config.toml
n_layer = 19
d_model = 256
n_head = 16
n_kv_head = 16
head_dim = 32
d_mlp = 1024
vocab_size = 1024
activation = "tanh_gelu"
norm = "layernorm"
norm_place = "pre"
norm_eps = 1e-06
positions = "learned+rope"
rope_base = 10000.0
rope_fraction = 0.5
qk_norm = false
attn_scale = 0.177
bias = "all"
tie_embeddings = true
parallel_block = false
init = "trunc"
init_std_qkv = 0.03
init_std_o = 0.0
init_std_up = 0.03
init_std_down = 0.0
optimizer = "muon_variant"
lr = 0.0105
lr_mult_o = 2.0
lr_mult_down = 3.0
beta1 = 0.93
lr_head = 0.0105
grad_clip = 0.5
warmup_steps = 200
schedule = "cos"
final_lr_fraction = 0.1
batch_tokens = [65536, 131072, 196608]
seq_len = 512
doc_mask = true
train_tokens = 499100000
steps = 3844
dataset = "wikipedia_en"
Each number is 500 + 40 x the weight over its row's rms, rounded and kept within 0 to 999. Layers, rows and columns count from 0. Numbers have three digits each. The size before them is the row's rms in percent of the matrix's.

# up: layer 14 MLP up, 1024x256, rms 0.0996, rows 820-919, columns 192-255
# down: layer 14 MLP down (transposed), 1024x256, rms 0.163, rows 820-919, columns 192-255
up820 100:458571464497550484477485493533520537502428449468492478445503524520532465515466552468579436565520445475507502497474465570539465462473480451442491477490543441515455516510477483599500451463463485
down820 100:456453474479523493530485475507501586537482391542539522552504504504482436559483505492443526453404583526486551506465463489469501501502480492441510441550457496553566447534489479508482470488430424
up821 099:526606562516508523545561520438412534467438494526551481453524462485511541453593510554544494494553523533503607483480545504487499471554502466456487510500468504484503510463519442588538440533488461
down821 095:488513457429567515552510498504519535504480499532498471530471475501477567534466428474542494522507506465575559471472598557496554530446556448496454488497465506482417498420489499485494533578560527
up822 099:541497431518520435454492584541505575533535478562411514501495520507526514531552522497530444506491510431520524499504451614531506471529492508483495519511485530488431488513426472461478447428512487
down822 101:497530534525505536595524547461489547446499465475490516534451520544496509547514505507491490454443481493463516509526548434478495522428471448460504520578500460501456457480480440533410500504520496
up823 101:483550473502513513508547475466614498461462491473442488453521495522532516497492497505485507482495514480572513511495566491531574498493476488491462465544449504454498458467517440473532465526528481
down823 099:550491512440507586461473477466460489485477473565520401476469490508571596545500519463447492502505530541542518465483501527418495531498484500484455539537512495566438530554539528520527473545462437
up824 105:430508501437495555503464454511479573526485477459519455512535470433378538500485521527491514484564471516523537522486513500502491531502572512480515480501442515478592469420597455525446513583516462
down824 103:475522557476550510512507518469509430461541472502484515537445465456541480491513469499519544478536498526620487534489478523479417519453456531547498468487529528493501504439494586519484428536433517
up825 105:456529479521473523462494456493570549439566401502433478557520447514470565461510541496554517443544560470496517555474494571508545437478501505479493567491507500500512526514448414468499506508478535
down825 103:537509468496453435522534474513471508558553488530505473512429506455511538465504477485505506510434507483550543522503439552545499531494549502538469520615554506497465481571509536504495514548501500
up826 101:476541459480489535458472528355538547583465498579565536541494475467502558500456436524471528421492460481484405514503487463545547506549516549529459534470614498581479472567570440498500489501511505
down826 098:523455522417602519459528458491416457558547492488503473490484532433446479507516553461442465494489511561618502508486492515484513492597458427523496510523514503469487413487530541435425511521511488
up827 095:467504529497584584525470476478480499554448452500518512422567451502533502483474516523519516457502474507464532475555451446530475507513509369608496496584511507490506465463468501530477475508447472
down827 095:553533557497534507457559550545477506462495491467481507497524486426415535532496435476489519454483539526572551529436468472498480512538503501500416549502504546441504493487497528422497472488537563
up828 102:565513487526592524510524459587475469563448494453505533502507452467471515536514570509554483393460405476514522556473479451534519514509466481501468440450394520520481506508487522492471496471517470
down828 101:518497590491485503547524429505519539492480543546523573529497408455504532510469514513447483482532543488494469523500496493501467493440475516490563525368502490499497505462496595556528479559469493
up829 099:472485457557510511442516450524505555470550503549558512437420510485557534554457538532551457535515440468508487559477461532509457418464517558627491473510432512464507426496488462458535484527445495
down829 105:508487438474513554461545547504504498497585470477470522433476519528471466577490512493446500477438506534508526502449455520563470479483489555532456522498501476582505549529567497503500499432507503
up830 099:505449484482511535448498534545523513458488560463475580519545510500477519525526532548461520439547471466517478468545499516457509516486494455491500489505451530545554488431506528508507490461542485
down830 098:511522581489508434480530530478508522501469451480494505457527509480447542563528496492500477470499438454432501430506489499433566459537560511568528501449498488560499481520489414454533500473448513
up831 098:548511529508561558531521467520510426448489565535469474474535504488489479546528505496590473487540563465567455573437509484472474479478508467551514538536430559527497424498559492430410581481459488
down831 101:454480517451512550524484491460483549515510531591506551482454467513507490502445497557484508540527445522492491551496483490480502567557479503518513505511585453463496502490464475527439568470519515
up832 100:494528445561485550446480501484548530483593506534552529497458473490496489515526521446516362501494538503456475520550521543501471539490544509476458511495513473496456544520445513439446560466539502
down832 104:494465452441526459505463492501502528474466493531543464505497552470463549543559460596507486521528460533460511485470499466468533517493538571595595542475483465539573426457535503466486479610548524
up833 102:484525525536544464422462470438510512542499564494576522552490476566469551507544546485457440517484428531455463462550509531577449483457553478439488498474522574482576540544464518448425531450499448
down833 099:444463590519517502541517528482497481478442466538589571513521513506492471496514528504536393481506581499536535532517582520483444560542506519529473475475525496436503566543508480486524520504457461
up834 097:517519528528497550480490486431530438484475472514496475528503550448488491442501491442514487560498439494471477488573524454478522542579528531555497504429465478542558515499468533466549524370476431
down834 098:521538492526429476461507543499452472453473484491466471513539478433491514560449497479591567487513534482573472513520487501504477501527519517474460423477472536506554438514529559500567514525531444
up835 101:527565526474491439444518499536466475480510520510482468484552527426584511501511460508541523494497488474508515468527485501499455526504496538512487483487549571487487552481454530459577515508495473
down835 094:529556423551608482542444478543441501505493450474564539522517538475468515517499524473479553515436468524508511463490484535544514523486485493512536511452452470561536460378504441513501480456505547
up836 101:505477476479433557496501557476476447536455506516498491498457477480511515511516492530454519535518477503442510469537497480426433535437483535540501534464537529467492522575500469507491497452519487
down836 098:521586481548532465542446486531520444458461477464483505405468451529458499463525461529461518546453529539539479562456575442547499497471501477516451516476509509545515447430570474519520432487501486
up837 101:560544519487516537482374489556463468496512484447491530453456553513518550503473480486523463539516534516492466583499534481519527442412471491449524538460534531513546535535440492471479531587568441
down837 099:452475481476475503470513496566496519498478488514508504505520530565550531572513470532485467512434501546469486502575414576475430462429550530500497467529403432466517475534528500436572556535533521
up838 101:522502440549515534603501478486498457498461472555499549517483445542508548527439483499498455478504553526517478461500462471514521481578542498398582549533487565460430513486532491483462520490491534
down838 110:479512457508509498376520521605508522489418531473500557464484522499550417442497503527475438495507571489554506479451527566510578534483486454521497449505494534577476522517485528553590514475526498
up839 099:530478536442450581513575461443575568487501433548504484517522500457480521559499523528488483495490480470537590495524577554442571445568578506450458535460553491608488494496443490515495469536464566
down839 102:530481548497535507487584509456510523536552540473495547467505494462511539519467421489451559444454519483436508468421524560535502457476526483476530515451485489498498512498510499481487423531517467
up840 096:531466452472524551485528526509475445494542479480445466445551469546541519501518538526509458526481473554579495539568539543515450531535484443508489541467444446520482537532512484495528481468483514
down840 089:503487522436459429470499482462547565550453519476553502503451555499640519521502489460474529479504477472518480489453535481486530539423562516430482504529437509540483449470491507605505508434492473
up841 100:468489558467481521487499503511470574542430480533523537531543437571539522454505447485459477500557505608470475530461491503516527419517509452532480516508557487459467501536466499547510500538465494
down841 096:528445527524494448423529465462562463538402551552569453554478536440484547568463464487520565524508508547524490485460484546500551543446555506513465478505488531562546507485536504509523455493522527
up842 100:511562492512407533495535535564486520573586501492420420510500512523463522449467467483482508499472494505542483557556483547521532550478521507493464529463451485511487446525482504541545483487541486
down842 095:573501492476457558481561504530563457508499471550479524545422525512450471541458544484537481519397468551490478527544427542622428494522505530497491502430513565505487481501538482470528494496480458
up843 093:499516489496500472498573468535490468509515511456554427553517479559484518498472480394442521502560535445479580566464560434476509517494446491563449494472495480566467600522518503497479505479409560
down843 090:496457496499451524528572525560467565549533557537464583541468502440600453465515514548581510482530453471448525459477472570411551538547510480478477508486526558481529422439511522476557528464495446
up844 097:435454494486508515503517507544484514494556539489431522522515508507515500495487476498526472532513523575389405465442534460447486504447460479550509529562551492431479634493511456552435502515533506
down844 104:439542540475508523524512430571486437501485459490546377475507493488460446457488478449479515495382581585474554564513485506459474544500528488617529539462455462438534425523479508468532517498519547
up845 097:514482469546398524491482461502531475533513459560514526440579465528473558483509535485541495460563529418524504539534625480495486512455436525496484509485425553465487514483472531568509477511555515
down845 090:488532472525421506508551551541564468509584479450503532481431490393477553481476482495486410489467458532522515449497684467474461496523498473469516516536533426447498463467465480491498479486469480
up846 097:567558480486402463501429475478469511454541459439603510503437528540475534430481511480483478494524557569443497537483481486500521542509514464546407561534502493508434469523417511522469605538506421
down846 096:497471477513561544474530548508490531487516509403498445452431500562506415552523533505442516543542476486453489513497449482525461473558487554445452546524549534477498509544502452509471471518518491
up847 105:515537510502487493520471540456544540476510416480566441499456397445451516500423460509529513471566471508538462546466535517495487539472499564444553561478434484540447469489503503417494462472554530
down847 110:556467480543501497481503457547517482545514528512497506478540561545418471566521430409482540501530507556548479473432459518538508472430468462564507499421526472493491480497499488467494514520436527
up848 099:607484513473486473542448439493465501501535492507493507411450490399518515515479528540466451467513465548505491494495499487549532566513566470504506482552494466473559503473501470480544517459466480
down848 101:495443504469515459507505490492541562490467464497494575519502491476491441501473469505560505523495571578466531542544460445479475469550495508562470533506504484508498570466461468521484483497481536
up849 106:445532520464514446498465462496442523488549516449463449421498553502438492530494493489481551537512509496476522438469532489530495529461485553464586500510558403539553507445578482458423562500588474
down849 103:525549495499550558567473416552577519454499538597564475462484548524517479483505536543452431492503503475554477466459542498483481428507559472430497535475443463482535520469486550520557538518567567
up850 100:485512462514462454443521479474530580474473589498573582579579465526483500479465458524495461577481436543516432533484550452498505500504592403525575504486455525484481491452488427521484498450423456
down850 102:529584521433557520480476460485487512590562467573510489577465487463541490600548573455502490454429442514555519487532616431495471488523424537512501541502504437520510574535479542521495499474507521
up851 097:540462496454509463465536422465453552463528445500529462442470529510503539483502594577444529464542520410511474538564518488546490581476464499573482517491470465551412481550441472500462519563556490
down851 100:470438532507469490535545494496524436501501431480578531467513427480557540508501498516517445520564502518516423478494534483524424466536562574463499494450533495496460474486504472431481450597472510
up852 099:491535458518412515484537481588536435450624424544490520469525523471515432561493532532508479502503507514505582529463501524504546491509494491494493504537523566538495498554521542467513578512430529
down852 104:441500482480540451518549513510418487471535549548504428539459504474450499522471515497471549529507459501561518468505567563432526498456497435498472501537541464448514489537526459487541600455529517
up853 097:554416533469433477502502502470493497498473487470517521472475591447494520483453525483488531388532460507457572502573509443513446393487455508454459468567529482499524523538524459464421483425536523
down853 095:462592461494527469499517456471529482513467480523546473491481495476517568548498495531613462588549540465488521565434497489490487524494568496544429513447498482429480515502478536430476540529510413
up854 102:499569476535473550515480530520537501467561485471508526535451498557503534488458482526453405511478518490522461532518524487436509461454473466535499489490481483554522546472465457542549469594517416
down854 098:539533491466471501540504527498529574421488468516486480460512522507474454441513526505509520537588540469559515536515496562463512557541488563498513501503538434558478475502505552484484488448493538
up855 099:493513549561467540509480453501513477470507549409447487497522509536517475545453492505488463528465442423503565502465459447457506471552463516511523498496542481544535511460499499511435516451470536
down855 095:453425534520456518545504515570511484461503499473479485556503543467470547449506472508533477447487475462521491531495598492539439541463532465482492472431461490488588526488506501566474467508509425
up856 102:511423465476470589469491547493489493510507524501489578500494505473516563497507489582495446460472484464503502524460510536587536514486467521557513521512479496572506525521427550481512492535520559
down856 100:537480545451498539514461423551492490419577504518530504517489429501512488550500542513512470529470410412493551486504538479446486536417487554491471510471511469523528525474463514501450528572506464
up857 105:521479495543418440495454452528490496540496482520494486507436516526543479427528484463522563522482438497525431516490474478497431569540545431447484544510558527465499503516527501440443441538431491
down857 102:462459468493470454459480514494518542492537469537514488488503571464481572481514551466462550526517493426530507451496459504466554527441533490437491525566506540567477445534465511529442522462492498
up858 105:432537463497511525518574490492470486489560472427565503481484470476473509535438476450491492480447471489510460606496502508522496499551488493539517420559553534444472505502542446514493481458507501
down858 113:497505487512562452505439465457606478533460454451483451525541532450483428531480521433444507512525506525544475539524486473521564512528576490462477458555550477476467535526476461562517527559514578
up859 101:520490474447454523502473441515451533504530478499515478507447462478501472560501550534515475439482501515465580506451546507423609475511451515511451490536532521495540427459440527461504453578504463
down859 105:550566524521467460516532470489490512441518602531405570503495521444526448447456460510467504501477465520558486488559510496468612472508562501524485530522529438470495420503533483437557479466537506
up860 101:467477455498527513526487431507493562527490479500494445476559526385510452443479500467473496520474594494498572524506516457527561484539493519519494496417566526531517520470499516489516453576480495
down860 098:480496537539588456527549475466581489563478474487480456507522542466463547499516455462452479430515490496437543519532448534572479542520472521492574554489475491466504575482514575572445492406447546
up861 094:467472502521424479543545503484452536484526608504529520434504537556552485480515426466453452513502515460521439530503494499555479461539557477485589465511563512557470576567514481544502508565594501
down861 099:527473452603471546477428533512537535511564494480572526574532568508472486495483565492488564504579499480527507512516517465511554461456456491486506533431453479521478522487526529460540471511447456
up862 099:437500477509478528521522477450494503529413443487467545487534465442546558489508545448491519544469523420512498439505447508541435561480399500524459512505557503564554565534491427451498475582475509
down862 098:469447504502548503499426452566532432571492481553546523522508473490534504501552463500519549537495486556488508435519531438490566535552541489422511523507472492572546449440533469528511499508492517
up863 100:479463479445516467493520521496467584493552505444480435494482544486450567443482515480472490499594507542462406526509481478481514456503488471495485537513441419476527491503536395542465501544460428
down863 097:477444451528501471514502532473497504478438537534465588404473556565490515469490527493539541470486502493519546453466441599474544502430467502579522506467480575550497575524524482517567539494573499
up864 086:518515469505440478539456396430465462511491551519430517523473505494548528476447492552463467479561538506512532484521595461572515522460512539440510505501460561447526519497470527454538451529507492
down864 094:442489508459477504471474532473507517504486464553514527550492503454449520531417477519539483541453484444589516482464502475484533543550480506534497531502524499532504588598516443470519520522574545
up865 101:525532519550490542513515512512552465482561480496521485491444505521523556551498540427512475534460470496540540420463483469478540594528522455498458463437505481520545529475522525520565474482500472
down865 102:497493447517469493478506463526523471468476419503543473482538466529471536453547496469496545506552523552483470526467504514498536519567546467558477490546429509481465500479551564467520429551466457
up866 098:500533489532506581559496487471565492520508563481512509448502489488460504460448549461483501581497533495468494502514539494549480549522484609491525506461469475493508509504410548405506542544470548
down866 098:520451563477537526448491503461475519475536560455538518454539497504491505457473544492487504462542468496497470544557420536419517553502516503420487478424508493492546478504483537504535528473500562
up867 108:491505506506478454489503463503490451529469504481508465548532511490523519405479466552454463475445447473536551465535510534525525498520453444510481458428494480466524633443454507500530481497564523
down867 099:518485528465425430500426488484431474543470478594512513571391559497549517494462449559513533480457455493479479549468442438512552496467496510544484460450502492517544563494554467433507452484504482
up868 103:539471460490472534518527476568521508514494451547436510498507468504540463488536619519554559468463519452526479562555452533532542438509500438485559497545501518494457423452475431527433437530490490
down868 099:449482458454458537563545526504550408508485512524481520521497469480426506463558509484517557533475551503445525501464523488506462546469518493489502520494459493456483452475545484501517446484483531
up869 097:493513473556436498464530423497512462492514541512500514492493511530443442423398500478514565444535467501515493461547483572566484500571492548532479443485515484539496450479503493474445555504498480
down869 091:517522498506493531468484519517517540516472515428468426464525573527501465581459562469526521501513532463520450520507526528539542575560567480486554518532445518471499408470538523509586469514412416
up870 098:520386535520516561494498492514390469482506547496561560569508530521557478493488492571576490506505471489414513444520496504540512437527474507455462518496395490505566543522410528480500525493529520
down870 092:499496507491513515545555521502527498448479444508519442465589473439541462483534511497527491619467582507570493565428565483392485454479516468484513547509493452515496524445585501521532527591533499
up871 097:543433461532548537462485488420503550495517443467473474525510554589554490552543390471497447495410524482536538487509507448486476461470515559505571548546544482541503421494551520541436449495512517
down871 102:539541482566487474512490477455524596507437454527421503515483516430522509535557470477549490495459510485476515461498492498477496577497480523521468446452444524506497437447476476484514533455496508
up872 098:452486488481506518533551515546502495477525557482500556528567501512496593553476529580501545493492502465501488494537425441557428482494438525553489470491527467505549452546465487520440539531448505
down872 098:406509490460454504459548474499434464536483559444560467485527520555547477509519489558539483550427545470459494466556461604567535536513540529551548442435556483470516470497478541459532483443497559
up873 104:488454483507512485505533509492583566561517541520549537590516495472489463518475511438510501469410505462588461503559498429566591513480496512502453474485453422472484506556540466563449529419478569
down873 100:575470513475481425461471507495535502447454494503580459443514467519433489553541482469582503408467508494466468515543495497449543535568472473443493432469505512553501559539514504551481447498529549
up874 103:509556474581530498439461468523489498509556492439570546522542431430501547464512514462474449508519568448547527467592454501543504498488469452456514456550546536515465513503528494517509482490592538
down874 100:541479532555484450493491467467378474464513518490479551450508456469550548568475457512470468490483581471545530480445525543553561486468522496454473503445476399540458512553495466512538514479462572
up875 108:534481486535594574521589472567475523472497494500556499541564450509504494451505553497503490492510484471478572507546543516466515524488490451497394481476539441533470451467576491534529519486509448
down875 103:541408523522572516499451525532532443491518439495561480595498543466477505453479506485449434427471468536514458490518487480518503487502513504486492536481473433500504473523494569513536511463453507
up876 099:501483481527535491465420487494501498503494412522541490476471490534505458561558470499493543482438447520465521486474537468502563501483494495540535481473552469473517488506520477481515511467420466
down876 093:468536506459477510475463542523495469460518567500588445481493500566464430462420499550500517547462523470536497467528542520433523477485405521514482528577531506540584570556535500426432501513516559
up877 101:540546484579478530457468509514452464478531579446539529445536486532547465582477558509429527522475520457481466489460542556474555579500507476578446496489479552522457532489500602491531529515629528
down877 096:488491483463495483439403491498480494502484484545558456476502518515495550488460481403464490505461500406513453501543517434471588543487535433481518466513529517503556550454592448520632498517504508
up878 107:476516462478491454532572486492576427482531478516450503500527428531421574506464514505460507432557486501441449542520513573491477467462434520496421436476501433516498452468444494461469509448540606
down878 101:483499477479508469457520556442458499554543513536526468517459574522509553447474445500499514473447452485550532569543505479540414506497486485469531556473492547501552530465456485497525474523561508
up879 101:509529429493533509604537435517558524482510503528450522514488497504458483530508605440585488489528513527440497528472545536438488503489482475479513491423451487495474570564515493501472439471496538
down879 099:575474517499510508476480507540552444486456520539515585514425546505507464468508518457542501508498549514499494434457510523490501523474491492545503558485470494536522509434547451521528486538565443
up880 103:463514457415574521477499477464518468466420510449458493450482480469523493561538477465510557526466540446583464471453457547497466461574455490458470486505528557424478500526524473395493506441519566
down880 103:433469480515531474471441491474533456518484550506527516529460495501534471514452463534505503448457522462436477505478479565494432519452513526485418517551480464494584427450464597437538534539542509
up881 102:491492578504489492530526475529488492464521406509608496498426452524497463473544532483548463507403492490559551466481474513467488481549469488485557496458488526524545556522522547479484425519429516
down881 105:490514460445489455486548531462509490408554540615454561468501520551478461473507522461533472519553479415519563463536535529470478433521507477446500478454561488508475547493425525521532517441607517
up882 102:453450447531531514477447457470496486487494492482529446481435510520510520551557450475425565478577487434537472561525489485593457518567531458488476513511510503505525528451529509471451551475457479
down882 097:515508540477491478526432506492486577518418522528489532476468581551500531487515547499523480525464437521511507499480563503462515532462499475429493536534550479450489541522503510481502485444472510
up883 101:453456460466466472543493479435530483517507444450516423530539524544468469486490572508529560516585516498501523545444557565509567528505518530486486587485504515574461528523521461477552513527512539
down883 107:514516473493550534471519483501522472522591519482492480452496507511558545541425535463461544452494490479488510462520545485557549466549514468528512470423454482578538553468485507525448507464530462
up884 101:495469559583472506442569555492564530492577475488494534478614542534539526470500504515490459534528535437504456517423542543525466475544422504502457533471532539454521521479496526510509510485543469
down884 098:503446477457439474452492513493468511507510535496470499524460560521424511534503500547533505496437538458501515516498504547485559440474545588466507577469556528442477498507528474522500481459435464
up885 103:505494485469465520512533531547545470582484450553459509548531466512485426548512607522483573482496484508451525502539514493506478476538504435537542490486533476524536428545505466472530517518474397
down885 094:550429494488450530492486545494505519492503498501536495538508484544486522471513480530471535500470474514538476499492532509530478488504552520538519483479503515556414406502466521468503538475444509
up886 096:527491432495527495548504511442543515547472485570554528501482465479471442458490454571472478500573446502545539480521505515485494486496522480454459501492441465496494506507458418540529470490509461
down886 093:526488564497493445500536499551431465556519478532521506514535564504527534467536471534472539550489519532453509502458454403579516495490542491510525521477542453494478551517483564545428470534554536
up887 100:552563566437491481481452404451526518495516512454528548584527442493450508427541511454520473426480451492521508556534520496497530496422444524530474505510471517494497528543493513541494484571497482
down887 099:451486550466546465508436499501474439539431545520523445560460554532496463493470449468511537503491513452493424465439556468513486553510526489480505433504488456548508478536561521507461518486442497
up888 098:543567507496555553539507535493554481475501541452483515522507536440498579430543504489483496500470524539456498519492490442460477468561430562517565518558412463484499421496538532475509506511508481
down888 096:545457574547439450480470493476468462538463497482511532514468506540567498494488421538520499569502442506504507458508628490508544547433582436473470454465496498489596453467433463507445482477527546
up889 101:462481473554511480439501498521490467526538502572489504524584545524578556510452568545514529495481444544503367478578428536555467492434504542546535471596474473489492461524575483480507433486516524
down889 107:538592563561483501574543499599502485543487524499446562467465463432548551460496498537536481503523478495505494480536459525500500510473502439477518544516527401533521536483503554502491467423506513
up890 099:528529448500520517479540516473572488485452512496483471515475509452433488522454554539536481525544485455458527498483433469511530562495559520543519492514519503493495569489514450493424508481469434
down890 104:544487496496565516472529517458556564482489517485548553449468462442483493518546514481504487407446502578442489449446551438525517478565445541524480518516507479481530518572519558532520449506443566
up891 100:443527512437512517613475503432541412467494497566503605504542512581490510474514504499510494560566458506531457505524515478564485540521496470516501474542478491507537490507546494581490550431533507
down891 098:509604443484559549491514483494464541510525471493461505432531483526591506446546544502512482387423467478525539466496552504473445478463551448460525498509442491485495494550583482506492494529457535
up892 096:480476507528445582420587490443482488532452462490544487482546580539486534587469522489474578505484434471448580437556486488558530436470467452486534468590478468517518456452447487510496520469462492
down892 090:560389542443518453453413515515538505517410449508446477530494483473518468513558521489500466522464550530525403518492429468512489575520523551494491447472530445449483471489624465566552503488500493
up893 094:461448467536531453508480405517446533437499506567532480497528465546503461550439495583491476449490439554439509449541511527502531454496440432545527534551589536495525545522488502474567549470424551
down893 090:462497538513482529515517511524483542537500511456488523569481479484531543472529472535470563555399550490490481586475472514466533429446486501452554484470522486449426449542482525463493521486538500
up894 104:538474505476508535483493452533496482440448490527515497475515481492552498457459543501494429516446498546523529443499520387469576531426468471507542534482587486519492510534469436457513468506514527
down894 103:568532510494497555522384455523544576482484454532415549504425481519529473448438521535504536494502523492537555433580476468477565476543530497450506517425483493581504536489441565535478428476431539
up895 104:481490519504526502419499512500553528463494465511594454480568486520474442573496440545505454530521484448478542541540527420484457500544498491456546529522543515449549485491447537492513502519459507
down895 100:505497534483499521485606531523510479519525572504508586478543606496566507558481562543547536492470488519459468505421479539574472432476476489503503485434448478401477458527470514550480567499496448
up896 102:449548536477485420425547436514474526477507509504517517479492523537455509488441529469489421590489472516439581508516482548465510483464519570546526488494484483433494432434520536477570505483452487
down896 100:529457527462480504464480541496506469487458466550545574498477513523463550498448490524586502475508486505570517502518437434556410486534528500488450499490495536530499502455555470451494446510443473
up897 095:468550533521488493545487452505520601425498535564534502466531419445541525587420494510481514421484440468463459492560448551524497540526542433503492506450549529499496526547437519500540521461548497
down897 098:545515435590524513540496502481447472457516464525505496473557511471511516503486515525490574563478531512499445508561465511519524476505450566446465501546436483448527555396470536525474481420486566
up898 102:535497477546515537519479456510489455432466525527513461479531500532361526560536526537442482458463521491522526542494502436514523513517524493462575503584549493451526523497451441487527501405523499
down898 104:497456449546505444436466486479520523603543443462461417569506496445501504500482478508487486533551512505511482521481417531565510484447505475540481427462538533509511544510490545458537469565493486
up899 101:524512455523439508477496456557444480503511490554485479529489493462502433527498531568494457551530492482558525509569441527516428498497516548435523497515436563474484520482558490457489483519435470
down899 096:482450458508455577456485440472535471512516504574454435501510494494465449442481451522547469521510539473480545530484498433483506546552581573479514454596520412503399479542521497472491562474439505
up900 102:486562476527571480483528515446511503417470430498512533539497516530487557483485439516509463494554507493492517460483505556504503536507488577512506433503363561513481569486495516470437529471448545
down900 098:532481503527525449525442511452498540512581478462470560519435529455429476587535468464554464516452517467501432514590513519514494522490492444550501474573550545537543479467513477590568517548521537
up901 097:545503573523468543558521550501494548452517508484453542493489483469461554521503433539488475551422503513470497478477471523430461381463484462548524496527449482439559516421481525483442466550490549
down901 102:480587524455501504571541439487456503498510516490522454526588626437528508574502475442495491448510516547489568468417515498516509502419454467484457596496447517516461409512488454494462533549509489
up902 103:515466516502510536512495427560445478502477513514500547554545488484580466467560447575423491503487511470517532521490432509459521534534556543486472533504559429464481507529425522484447518455571518
down902 101:519478501473488511504521526493521495506472424524494568449531461519482471517478481481577515533492522471488484534478519572501498536500517559508559505446529470534520507536427572539399465542512547
up903 101:557478567498478513497456505492471510578524463536530503488407481508510554529485454547470430428478561479491445456475489466502533536458444521488460426486453610500417420530404538430428481500524487
down903 100:462520500551506534507451480446494489462491475438453503478483548545507530538577497471485432527506550573518497429447566535463571510500532433483444472477480562526494460455571550373546517465500554
up904 105:482493441456480513483555548435524482490526512466453535436536495488453475459481543505520556528432477500468548510514543459484526526484472491516464478495536494436460454530496480439463576481591450
down904 102:466462451543526525465479492493523441502499518525518511513522466445589490427474535499503464522531522548528476558520409534493540432472599509547497473492422523491531513488444457470482494528519482
up905 105:582523426512536547466484497505507500482560475567435511450428499559492464494527479530428528434455499456498539526558537597451506528555500520510469510534516534510404443470514580529572525549513552
down905 105:491506488478506509577431530457486502409516434562481484444438494500521483449495468507508446537448505544464532550514487479509475493488507529529535471483455479489510439484502587446472510483463555
up906 102:499503539537491489491483507520502530502494524529466523485476451552479497548613478506511481495552483417504495514519497417546485459513497492480559453478532532453473513453513520623507441532535445
down906 107:523510544513483557438501452526512526433497527473462503584503491565471479514513493452473487478515549457468502445525485480539577453532528489573484410500455497503472511540464589572427447464450574
up907 092:552514438464543542488527501491575497527414544522492520495502541472458432438526461496501488556474487505489540511431474543427483565538530475529524542486504493504519508495539488508467523511521497
down907 101:519519561560431503454533544541447477476480481571538513528557560505529495464515517481519468446561550517481442525505467474545513450505458519478485512526587521538486601489476477480456513514488487
up908 104:479509497476503531488466506481473479456500491484492514516534513501469518438526450495496501525566440494448530469416382527522484497562538468481532390557551503533487461474536454524474580540493436
down908 104:576455426438488513497495533568536506500461535483466488516491533411470481470460545499526451475478580545468507530452410431474517504515410543470542459499573538533495467543559530547492471450461480
up909 100:541564510459504566530505514443481542531526475506490501515465493487513502463554505410506447436565573433567507476535502541563514433529505499538539501489522463594571418545422513473489478549548492
down909 105:467480562478427477523564493548445516484429560505477445441565479477480512467488521513478505564489500519451541519476622503510546520473428475444477523532589554471539447566494527546512495486425491
up910 096:468521493500449496493538499500535460475469530564484533443486498491503551501514465502491532557531468530543413410452538471507511550513533450554519484476511537496532465492537523493494509512457471
down910 094:420490529563453558452478495477475502471536531467507498505425518518505470511560404502558471482503535505491522485482512486513549557550421499401488432521541478488505546531433543503456511471546525
up911 097:450550478585445515533554464449497528548470368512532527526458511498493530521536508508494461511488516559477457494569530518520512506445485495462507537511511446428551476522482497540469513478436424
down911 101:547535572507501519538515454419485509536521530507390426522473531499490530469505450485471528469523468565422484475488412535458447532478529435493429524533454512458491512519472603475460504424453494
up912 104:513497388473509488580510515479453495505490459495516487535465526544491513521526465421522529549495461489523492502465480513515548538592545515539518536460501497486517472525509495464531449467477544
down912 107:419553511553491515568432516474549499465487473484499482592547494467508516513509433459481488457451520534418502596509491484559514411405479522467482443502551469497520560508453491531512501502494467
up913 086:517497478489498410502487587494543454471511518540493491498488480546508516446521498459533501487576484526521444537441513412442438496555516531434434579457546508419531533498529496514495554493516484
down913 088:486580511535455509473525524563506514501483495551452436484472527501491546487485442528454453518450402452562470464495517533468486521546550478512543458570484514468464495481457508512537470491494496
up914 103:521522485443499432450484528509484467468446485513482452574574490439547554501498502485526526488458510521529485509499469459506448471468548418526534524532552462517512535531536487563541463513505535
down914 104:522474537533493490492467466487449494512524516551508434411450504558409467430476476504491441480502553500524528544519532504575434537437475472539468548509512514513491525449427554552555517468521432
up915 100:543470472567472500504496465559569564455442521506468480479516507477520458380517509518483485494513532469530501460488503545454497554546473461471523431477482534502478452482528585461463464544497483
down915 101:495480518497420532463524487511549491501549466540502489495468486502385533439526504509457496476528461521501428511540469533524547529455511636520504471481524532553510500469406498462530510477465454
up916 101:497583427501495519525482472475590485539468479478561463582515429492496496530459537454523488481528493511563467504536482475561444514541514482493472491428487512541397480547511540488529471505543520
down916 098:480468514521570492551552451574485520501520498520497517505571545546497452541404496446504450492550500542467525516505490538524514536532431543518548471517510455449584389499504514579510460517476447
up917 110:448501501486451520518539489465507495470487498531520501518491477520449511484537519537396504469528527513522500436477455526484534585511491496575460465449492502453542461470512564531491526472520506
down917 113:486541473582460560546543414551526461506467558437547517416458455522412528538516475591528403481526556549494518504517381479513535480524532477428534511510501504478479488497446586466526490513472464
up918 102:528464496503502501495466454440471564549546505501511510547471486595509477450504457439426512575484523539534487445415467446505492513465444522567543522549496472416472495512525544455497584534501423
down918 106:541484493513503526490572524507472425564524495497469545500534412535523472554516533520508486447465490522490506498494442478481540406492542420425484518556500506452535507536451500455493472494526499
up919 097:550523512527477534559475480479500465471434526530521516493493575487490623525553496559457444504481497457465518492472494570469497518509445449453428569563496518498569539490519474532532537457546514
down919 095:481522440526505520559540536501444574558523479525464497456520530432525463505480523477532497499512502516429488561528534463524583481496516495495553503473550391472532540487474464513563480526551500